Weights of a small transformer language model.
Size: 13 layers, width 384, 6 heads of 64, MLP 1536 quick GELU, vocabulary 29987, 35M parameters.
Architecture: learned positions, no biases in attention or MLP, tied embeddings, normalized queries and keys.
Training: a variant of Muon for these matrices, 6754 steps.
Each number is 128 + 32 x the weight over its row's rms, rounded and kept within 0 to 255. Layers, rows and columns count from 0. The size above them is the row's rms in percent of the matrix's.

# layer 7 MLP up, 1536x384, rms 0.0747, rows 218-249, columns 336-383
size [ 94  96 103 103 107 112  95  89  98  98 115  94  98  93  90  88  88 113  92  94 104 118 100 108  94  99  99  97 102 136 114  99]
[[104 128 145 134 113  82 124 194  91 118 117 117 128 132 120 137 111 158 118 128 150 106  80 139 146  89  81  91 167 132 138 137 184 158 142 110 119 124 176 142 116 215 138 194 179  97 133 113]
 [ 88 145 152 114  72 145 138 186 128 211  94 131  74  72  80 127 114 169 114 127 102  70 132 135  94 119 150 141 102  86  92  99 175 142  78 146 114  96 199 136 112 148 127  93  98 104 123 163]
 [120 142 135 163 114  88 152  76  86 183 158 116 205 151 152 137  86 120 148 143 130  53 150 165  90 102 108 113 182 123 134  84 120 121 184  82  84 142 131 135 165 140 157 117 141 138  95  87]
 [ 71 142 136 112 117 118 168  97 157 139 140 172 140 188 160  99 138  86 151 211 151 109 134 111 132  55 110 131 113  76 137 128  81 131 153 152 160 133  95 102 128 128 146 149 212  94 174 183]
 [153  71 117 114 116 164 157  70 135 124 127 143 133 123 172  93 122 153 152 176 148 150 186 103 159 140 123 158 132 125 145 193 145 140 119 137 116 150 144  95  93 156  97 115 206  84 128  30]
 [162  82 159 121 135 133 108 101 128 108  74  86 175 124 106  80 173 139 164 138 125  95 168 107 142 134 106 150 162 110  95 134 137 127 141 180 155 165 162 163 115 108 188 117 152 131 115 149]
 [122 183 140  95 152 146 134 177 149 137 153 174 140 169 109 130 138  61 106  88 174 137 134 125 100 107 128 117 168 137 161  86 180 126 122 103  80 154  80 115 139 132 142 148 101 135 125  66]
 [116 138 211 137 120 129  94 113 129 124 151 112 216 162 126  62 161 105 138 189 106 161 130 148 118  66 133 144  97 157  98  82 100 117  95 133 152 133 131 107 135 117 144 100 102  98 135 117]
 [215 139 143 122 128 129  99  76  98 143 127 159 137  99 174 168 131 155 145 107 105 109  89 174  82 136 102 143  84 121 146  57 158 167 165 157 130 108  76 100 108 103 106 138  83 161 120 140]
 [172 109 164 125 114 131 145 139  79 160 145 122 109  86  67 147 126 150 112 157 192 113 159 119 184 167 108 138 161 129 136 161 153 104 121 160 124 116 128 193 120 158  88 146 103 156 134 121]
 [137  94 181 152 105  97 169 189 122 116 126 178 140 119  66 100 114 174 116  60  92 132 173  83 169 104  99 105 187  93 158 153 138 113 100 178 101 183 150 167 138 137 139 179  96  99 105 108]
 [141  80 112 136 185  93 140 119 168 114  56 149 137 150 118 162 130 144 128 158 121 154 109 156 114 195 123  64  99  97  52 149 131 113 204 176 144 127  90 113 145 188 126 118 141 114 145 108]
 [134 145 106 125 144 133 106 111 104  86 129 147 159 127 110  81  72 126 202 182 124 114 177 121 112 101 141 134  93 115 136 104 106 157 126 175 126 121 115 116  59 162 124 117 125 125 130 137]
 [141 147 134 144  85 115  75  91  81 137 104 127 170 144 122 127 128 172 173 127 174 145  62 144 149  92 124 113  96 103  85 122 133  91  84 140 128 154  89  68 136 106 181 136 124 112 116  97]
 [142  93 151 169 143  96 113  73 130 143 109 141 123 167 152 110 181 136 165 187 142 140 172 189 162 141 180 168 114 138 176  73  99 119 120  84  91 118  79  78 128 129 113 100 173 180 143  94]
 [165 101  89 129 147 150 102  77 172 100 160 143 138 138 118  76  82 123 101 134 102 168 157 132 133 159 153 103 106 176  88  99 185 175  86 136 147 148 119  80 165 198 134 135 102  85 138 104]
 [105 106 155 169 125 124 100 130 155 128 142 171  98 126 182 122 148 212 121 117 158 115 169 153 114  84  61 206 183  83 137  83 174  71  38 132 161 137 137 152 110 134 133 147 141 140 133  96]
 [ 74 130 123 150 136 155 120 165 143 181 146  83 183 133  99 153 131  69 169 170 100 113 127 179 185  75 140  89 103 132 107 135 159 162 104 170 168 127 138 110 111  92 157  83 125 112 119 119]
 [135 143 130 113 135 125 111 112 195 171 187 143 128 130 172 161 141 171 113 120  91 141 152 149 107 196 111  98 178 143 218 137 106 158 132  76 170 128  62  92 121 109 111 132  71 125  90  74]
 [120 127 145  87 113  97 122  70  80 140  99 153 145  92 202 144  88  89  99 139 114 156  97  79 108 113  90  46 143 113 135 152 104  77 123 129  94 111 206 126 158 133 113 150 204 166  85 143]
 [152 150 160 100 139 132 140 139 159 146 105 125 217 144 186 122 142 130 125 175 162 140 144  63 131 172 140 127  96  83  42 143 137 106  78 148 122  55 117 115  75 128 105 155 158 129 167 145]
 [ 92 127 186 133 118  74 146 116  57  73 106 154 136  76 105 170 138 107 134 116  99 145 163  86 164 152 128 164 170 102 153 131 137 137  70 109 140 135 165  97 111 139 127 125 140 210 166  95]
 [116 174 164 146  89 162 147 105 110 119 150 135 106 120  89 161 150  97 160 126 180 114 104 107  84 180  59 183 138 148 115 137 150 106  90 151 138 174 125 208  45 117 184  96 115  88 131  63]
 [ 77 162 167 135 152  77 164 134 192 100 121 154 116 125 119 172  91  85 176 184 109 156 142  85 128  88  96  79  97 150 105  92 146  36 119  83 175 178 149 122  59 157 140 144 179 157 105 121]
 [ 94 118  91 152  85 144  69  96 162 146 118 124 166 165 157 119 109 185 123 145 110 131 132 161 177 108 165 132 132  73 172 119 120 125 183 146 160 158  76 137  94  95 143 121 148 108 169 201]
 [135 119 173 108 103  61 161 199  79 106  99 160 127 145 124  41 145 108 107  94 123 120 117  98 108  83 143 149 104 130  79 152 104 149  86 136 151 160 145 151 123 148 131  55 171 131 161 153]
 [ 87 137 114 137 119 176 128 155 123 134 123  84 138  71 115 133 128 136 110 115 125 117 145 148  88 145 147 129 165 138 120 127 118 133 158 148 119 190 122  64 179 150 170 113  65 161 150 132]
 [166 134 148 165 170  76  53 149 132 109 182  80 136 150 117 180 136 100 141 160 109 175 165 142 129 151 172 180 138 104 127 123  63 127 107 101  84 138 146  91 117 108 196 138 103 123 119 176]
 [ 70 161  78 121 133 105 116 128 175 137 177 150 126 112 119 145  47 174 115 170 143 136  92 127 162  86 126 146 115 129 103 129 112 118 105 151 139  94 138 150 121  61  67 168  87  58 102 121]
 [155 123 217 134 145  98 135 157 139  68 209 144 119 118 102 140 111 168 106  88 152 128 190 111 123 121 115 139 136  89  98 143 188 143 192 154  82 152 106 188 140 139 102 109 122 192 144 145]
 [122 130 143 180  66 167 149 142 127 191  67 114  90 130 120 112 114 153  93 191 145 135 165 163 102 101 140 131  97 131 195 140 139 150 128 119 200 103 152 125  91 103 107 121 113 132 158 116]
 [145 154 149 103 104  92 129 129 173 167 142 103 137  80 161 108  77 168 137 158 128 215 163 141 163 157 174 158 128 155 136 172 142 146 114 155 108 149 111 101 119 153 142 150 136 119 152  66]]
# layer 7 MLP down (transposed), 1536x384, rms 0.0771, rows 218-249, columns 336-383
size [ 94  95 104 108  98 109  95  92  97  96 118  92  94  89  87  92  90 114  95  95 100 122  96 112  91 106  94  98 101 141 110 101]
[[118 157 156  94 118 162 145  31 174 103 102 100  93 133 123 186 142 140 130 155 164  83 106 114 103 171 163  96 160  88  74 124 117 152  68  86 104 131 103 112 126  42  79 171 107 115  72  94]
 [ 98 105 127 106  90  94 158  95 151 127 156 124 170 206 144 123 161 103 109 107 106 107  91 208 100 214 159  95 138 172 140 147 141 166 114 132 107 148 138  76 124 175 157 147  85 138 125 136]
 [116 195 168 111 110 128 126 101  65 147 144 118 113  65 158 144  93 110  87 135 127 130  63  82 128 176  91 120 123 130 189 176 121 109 155 112 137 173 148 150 147 138 122 163 158 154 163 124]
 [146  83  57 119 164 152 111 147  90 132 130 119 166 121  71 127 133 143  50 115 114 103 143 112 158 113 128 138 143 131  92 105 119  95 107 126 144 139 159 122 147 228 118 150 138 107 134 104]
 [124  80 142 126 100 135 120 122 133 158 140 146 175 135 127 122 120  87 121  93 107 113 122  88 149  89 156  62 140  64 104 131 133 118 168 177 141 122 142  98 161 101 139 104  94 110 111 165]
 [110 140 161  96 161 100 157  94 116 191 131 137  96 120  68 149 166 170 117  97 178 108 181 155 146  93 145 138 147 132 162  89 161 105 100  71 203 130 119 129 154  86 154 138 150 144  89 129]
 [164 189 135  93 134 143  79  33 123 175 105 146 113 168 117 124 156 165 151 117 143 106 144  84 129 103 141 137 128 132 189 126 128  82 171 138 143 115 144 158 111 130 147 204 166 121 150  76]
 [114 114 100 179 193 104 151 159 100 187 131  99  87  74 129 169  94 135 122 131 142 136 133 104 130 108 101 118 144 189 153 110 152  65 173 100 117 152  94  52 131 107 106  84 113 129  88 109]
 [134 103 130  91 165 173  91 135  97 171 125 183 133  93 130 148 104 146  77 100 181 108 201 212 109 157 146 115 135 115 152 133 114 119  96  68 115 137 148 124 202 200 128 133 169  92  51 135]
 [143 146 156 110 150 125  89 139 145 138 129  94 150 107 165 158 174 142 156  91 135 117 171  93 176 150 170 114 122 140 121 168 106 106 157 130 128 137 127 122 134 166 101  94 108 150  91 119]
 [156  46 114 158 143 144 153 158 144 106  81  90 121 164  92 143 129 141  96 102 190 137 129  69 121 182 141 155 166 119 154 139 116 144 108 163 123 116 120 118 116 100 152 119 159 142 185 157]
 [133 131 117 120 141 147 132 134 165  82 123  89 125 154 155  99 125  98 151 133 139 103 146 137 151 105 142 147 152 105 177 102 151 172 143  92 117 145 129 166  97  89  88 128 150 138  87  74]
 [139 141 160 111 119 115  93  52 141 170 135 117 129 132 143  93 128  87  94  71 158  77 128 152 146 102  86 122 152 163 112 168 134 127 147 141 101 122 183 130 176 137 107  92  99 111  73 137]
 [140  89  93 123  93  97  93 150 134 148 154 182 113 103 106 129 192 103 127 142  90 114 107  88 128 113 111 116 141 198 122 141 137 116 231 149 146 153 121 140 138 134 140  74  96 134 122 178]
 [175 142 113 108 114 175 181 138  66 119  80 105 165 148  93 124 109 126 106  96 129 137  84 146 119 113  86 115  92 107  72 147 129  85 165 174 159 144 167 147 138 124 130  91 139 158  73 146]
 [145 164 124 147  80 153 129  86 151 140  50 152  45 124  90 137  91 144 127 128 165 163 167  99 165  59 181 138 178 139 196 146 143  84 176  68  70  97 117 143 120 162 180 157 100 138 121 152]
 [161 111 148 173 128 138 148 152 230 139 151 164 103  93 159 140 139 159 147  62 153 127 123  65  95 144 123  87  95 142 155 130 140 151 109 138 139  83 140 151 165 105 154 136 104 134 133 186]
 [129 144 116 146  74 113 119  43 154 140 144  58 120 103 122 126 180 112  88 107 113 114  52  90  96 150 120 100 139 118 126 124  97 146  93 157 146 150  94  98 148  86 126 140 105 108 143 180]
 [120 128 142 129 101  90 171 161  86 179 100 112 122 218 118 138 126 157 129 133 166 138 193 123 167 133  97 160 160 154 110  74 106  98 116 143 125 132 117 178 132 137 135  69 111  92 127 127]
 [129 197 134 185 126 175 146 168 156 143 161 135 124 161 146  57 146 135 166 144  76 155 198 126 113 103 124  59 126 151 115  85 128 145 114  94 121 140 168 145 144 131 168 134 150 161 134 206]
 [120 119 148 100 147 175 157 113 116  74 124  98 118 170 164 120 133  82 150 112 118 167 124 172 145 119 161  94 110  77 129  88 125  97 135 116 196 126 155  97 144 150 126 153 142 102 151 106]
 [145 130 106 114 171 136 176 123  93 105 103  92  96 112  78 154 153 134 100 155 119 112 144 110 143 133 124 171 159  92  95 194 188 148 151  65 109 129 107  97 181 147 124 131 125  88 111  96]
 [123 149  95 114 155 202  75 102  91 161 121  78 111  95 164 117 164 116 125  59 171 111 169 132 105  84 139 117 130 128 132 181 116 126 130 127 166 163 100 158 155 119 108 112 118 119 160  99]
 [161  79  73 117 187 122 180 154 130 100  92 113 166 164 118 130 113 118 133 157 166 142 185 148 107 135  89 121 147 167 111 128 148 127 139 116 120 145  90 174 147 155 165 115 138 180 107 143]
 [175 111 105 108  99 112 152 170 145 130 131 156 102 169 132 135 127 117 155  72 116 153  87 128 132 187  89 156 126 128 102 136 121 170  99 107 143 143 160 200 180 145 130  86 120  87 175  86]
 [107 124 117  98 181 121 114 128 157 139 169 140 137 161 157 212  99  96 158 178 102 113 154 179  98  92 132 138 112 132 148 114 156 157 155 142 102 104 115 127 137 129 128 106  66 112 123 131]
 [109 159 147 144 122  99 171 206 146 107 146 105 165 154 130 138 132 137 196 136 153 115 150 118 137 103 140  72 170  97 176 119 109  91 127 149  83 183 164 133 125 168 195 142  92 217 131 150]
 [114 127  67 195 132 174  74 120 127 114 116 176  60 151 155  81 116 194 100 153 158  73 137 120 129 109 150 153 115 129 112 135 127 120 126 133 175 140 148 138 226 107 168 175 114  97 148 119]
 [162  87  54 160 136 111 171 125 154 141 169 143  91 109 100 151 160 169 116 128 115  91 132 153  81  94 114 109 151 185 131 119 136  92 133 103 101 146 133 125 135  73 114 146 124 167 107 169]
 [113 130 156 102 146 162 145 141 142 118 146 100 170 112 148  65 108 157  99 111 104  97 184  66 137 103 154 137 200  95  80 140 115 190 130 178 147 149 116 135 153 155 157 148 114 154 161 155]
 [176 113 114 167 165 177 124 148 130 135 118 199  57 164 153 104 164 136 125 117 156 156 114  89 117 173 126  95 114 101 153 133 107 162 134 140 141  99  94 138 117 134 154 175 136 158 153 144]
 [137 101 107 134 135 166 144 151 120 181 127 119 139 143 187 140 163 162 137  25 134 134  75 122 131 117  94 152  50 113 130 149  90  38 160 127 100 152 106 123 148 119 151 142 101 138 137 166]]